From a checkpoint of a small transformer trained on Wikipedia: untied embeddings, 9629 steps.
Each number is 128 + 24 x the weight over its row's rms, rounded and kept within 0 to 255. Layers, rows and columns count from 0. The size above them is the row's rms in percent of the matrix's.

# layer 2 attention value, 128x128, rms 0.095, rows 100-127, columns 0-63
size [ 61  81  72  78  68  62  70  74  61  69  68  67  72  59  65  81  63  72  74  73  67  61  66  60  60  58  56  67]
[[159 148 162 127 153  92 134 103 107  98 144 129 151 131 143 136 150 152 123  54  92 143 166 104 111 112 112  96 141  78 107 109 137 119 127 128 104 132 157 123 125 123 104 133 101 125 121 120  76 111 144 102 136 140 148 110  88 160 124 173 138 107  87 115]
 [109 126 118 148 141 167 113 143 171 134  88 101 164 142 147  80 145 140 132 131 159 137 119 108 139 114 170 127  97  55 133 139 115 129 121  96 108 149 139 153 154 126 121 107 126 136 143 121 151 129 151 116 124  91  93 114 156 141 155 121 128 125 129 131]
 [187 137 139 151  88 137 122 114 145 142 114 155 104 158  98  76 132 121 127 155 137 164 128 136 132 107 106 111 160 160 141 157 111 139 162 119 118 139 150  96 125 119 156 101 157 117 151 105 139 101 119 166 118 113 126 128 138 140 125 117  63 148 111 136]
 [ 95 144 105 166 124 151 140 138 143 169 144 171 121 110 122 134 124 129 115 153 129 136 177 124 130 123  97 146 102 141 135 132 124  98 129 119 111 129 104 148 120 122 100 141 138 118 110 151 117 165 138 158 113 147 150 163 128 127 131 124 100 118  96 139]
 [126 145 120 118 143 119 149 151 121 156 135 120 133 133 125 109 130 109 159  97 162 131  84  81 120 147 127 123 133 154  63 160 129 126 148 135 106 135 116 109 124 148 108 111 149 138 130 116 155 126 149  99 111 130 168 126  95 134 130 160 116  76 127 165]
 [142 154 140 129 148 120 126 116 131 154 103 127 166 144 143  94 113 142 137  93  84 124 109 140 162 148 123  95  95 178 123 115 133 190  80  84 167 139 162 109 141  98 101 156 151 113 122 108 152 132 106 122 101 101 124 150 131 141 129 128 138 123 101 125]
 [147 185 132 119  97 124 121 174 147 128 116 100 105 160 113 140 128 166 117 118 127 130 131 162 138 137 114 109 146 140 124  64 141  88 141 161 139 143 151 131 134 160 121 142 151 104 121 177  63 137 124 143 141 137 174 143 137 109 120 138 142 107 129 129]
 [147 105 153 145 162 151 125 141 104  93 113 180 148 148 144 135 151  87 149 134 141 109 116  89 130  90  90 177 124 159 147 181 104 101 126 160 140 111 106 134 103 150 155 178 154 125  79 153 122 144 116 138 126  97  86 113 146 144  94 110 109 137  82 120]
 [122 124 113 116 155 150 131 103 136  80 133 117 105 137 143 156 129 121 149  75 158 140 101 103 133 114 146 130 148 150 132 187 157 103 137  86 112 142 126 177 161 133 135 104 141 130 116 150 138 128 118 145  95 143 162 103 115 110 145 104 166 148 124 137]
 [128 107 129 117 101 106 154 116 155 167 136 140 121 178  94  92 112 104 125 160 110 119 109 143 144 110  98 128 108 100 114 179 167  92 181  65 106 159 120 119 116 110 155 130 177 124 122 125 117 148 159 129 128 157 124 113 110 108 170 167 129  96 146 130]
 [117 118 142 132 161  73 154  83 111 149 126 128 152 119 117 150 117 127 137  93 130 109  96 147 126 112  55 104 119 154 134 134 203 139 138  70 157 104  83 124 127 151 144 159 137 128  93 110 126 132 135 110 137 137  85 133  99 139 120 162 123 100 175 133]
 [129 102 139 155 165 162 132  81 127 102 144 125 202 140 135 134 138  73 140 148 141 147 166 119 139 114 105 131 133  99 155 126 117 168 123 142 166 114 122 129 132 146 148 136 149 106  89  92  95 129  97 158 119 107  88  86 131 171 109 127 142 104 115  91]
 [168 148 128 146 152 129 124 136 127 105 119 143 145 100 114 170  98 117 144 119 115 146 153  81 136  96  82 150 167 171 125 140 145 120 151  92 113 119 123  87 119 133 142  99 104 124 119  98  93 120 136 128 128 130 118 117 123 126 117 124 146 123 162 133]
 [138  78 131 108 163 114 121 158  79 145 112 136 106 157 112 101 114 113 157 120 152 125  71 117 145 119 107 141 144 175 124 127 108 131 122 123 105 113 169 108 136 176 150 124 115 102 166 153 116  97 109 156 126 136 102 143 123 117 113 147 167 132 125 137]
 [146  80 114 123 140 147 144 123 102  84 142 132 148 117 118 177  54 135 126 105 127 117 128 107 103 100 121 148 130 135 139 137 123 166 145 122 140 136 135 116 137 150  93  80 141 156 153 120 116  84 138 151 138 153 123 147 125 109 115 139 158 141 170 107]
 [103 101 133 153 139 143 111  84 167 154 140 112 120 181 151 127  93 116 146 124 133 116 129 120 139 125 128 100 119 112 155 113 122 175 116 128 121 109 115 137 122 115 108 106 121 121 161 111  67 144 127 166 136 108  89 154 157 151 114 146 147 121  77 116]
 [125 121 100 111 147 148 185 124  98 136 185 138 140 133  93 112 162 110 128  91 136 142 186 144 116 153 156 136 131 120 128 130 154 116 152 105 107 153 158 144 142 135 118  90 135 145 117 127 129 109 114 157 106 124 123  93 115 122 129 144 114 127 113 144]
 [145  91 149 121 126 124 152 121 107  87 151 101 113 147  93 120 126 121 113 146 162 136 162 170 106 126 144 155 111 160 108 115 108 129 136 159 126 123 136 117 139 102 131 118 113 116 110 148 136  99 148 136 152 149 168 141 139 116 123 105 130 159 170 100]
 [140 106 123  97 103 110 105 150 121 134 155 102 110  86 125 146 112 162 107 140 125 125 130 155 128 163 181 128 110 135  76 136 114 140 136 161 130 140 175 153 123  98  99 107 122 146 142 115 125 134 110 117 155 122 184 193 119 110 135 129 140 137 173 142]
 [141 145 114  77 126 116 141 144 115 148 131 170 134 128  78 107  85 139 141 119 154 137 120 131 130 152 103 126 129 144 125 135 134 127 149 120 121 149 167  81  87 123 140 132 141 115 175 129 126 123 118 142 145 140 144 172 135 114 111 136 120 149 109 154]
 [128 124 140 119 154 127 107 113  76 131 134 109 136 131 140 104 126 131 120 130 130 110 139 140 156 101 154 160 126 106 177 126 104 242 105 132 118 125 118 121 131 157 120 172  80 114 115 121 184 101 138 129 158 115 106 132 108 121 133 110 165 147 164 102]
 [147 122 123 111 113 135  95 174 150  85 130 126 141 170 140 106 142 148 115 133 140 133 153 142 102 101 161 119 112 120 127 129 130 143 140 144 116 160 145 157 138  73 116 101 139 134 135 162 108 121 145 178 130 150 134  98 159 135 135 152 139 121 123 128]
 [111  79 125 121 156 137 129 163 119 141 108 106 144 142 157 115 150 113 130 121 137 107 171 192 134 118 157 111 131 131 127 142 114 110 102 127 145 134 140 172 116 109 118 136 172 150  92 101 168 131 147 145 152 118 154 156 131 123 127 100  99 118 132 126]
 [140 122 122 120 104 127 137 103 125 153 131 183  95 129 101  80 160 158 123 150 106 176 115 174 128 119  94 114 130 116 149 115 111 108 139 130 151 141 116 102 125 136 169 136 136 122  98 141 118 153 123 151 106  98 122 125 134 103 128 130 107 177 136 128]
 [138 149 103  98 128 124 122 187 153 124 125 121 141 203 166 136 118 146 197 120 102 116 120 143 163 147  98 136 127 169 131 119 146 139  99  94 126 108 132 111 122 105 134 161 120 137 102 113 134 108 126 104 101 131 134 142 140 146 130 153 162 104 151 158]
 [107 103 128 105 140 161 131 156  77 137 164 151 100  91 184  84 139  91 160 123 145 152 104 150 146 108 162 182 112 161 113 153 157 142 107 162 138 143 110 171 143 123 110 111 120 126 118 153 136  93 118 141 105 103 124 127 120 127 129  97 166 136 150 163]
 [111  28 155 125 119 111 121 157 156 122 124 163 114 169 141 138 110  98 126 108 131 143 148 165 137 115 149 114 145 119 127 114 139 108 147 129 119 167 106 131 119  82 158  65 122 150 116 104 119 129 126 143 127  94 136  98 127 143 134 135 122 102 167 120]
 [145 127 157  96 135 132 109 154 119 120  73 120 145  88 114 123 151 110 151  83 118 126 128 123 172  99 138  98 128 149 135 142 123 148 111 141 130 107 137 136 108 164  99 119 117 120 143 141 169 109 136 126 119 117 103 116 123 127 122 118 166 150 150 134]]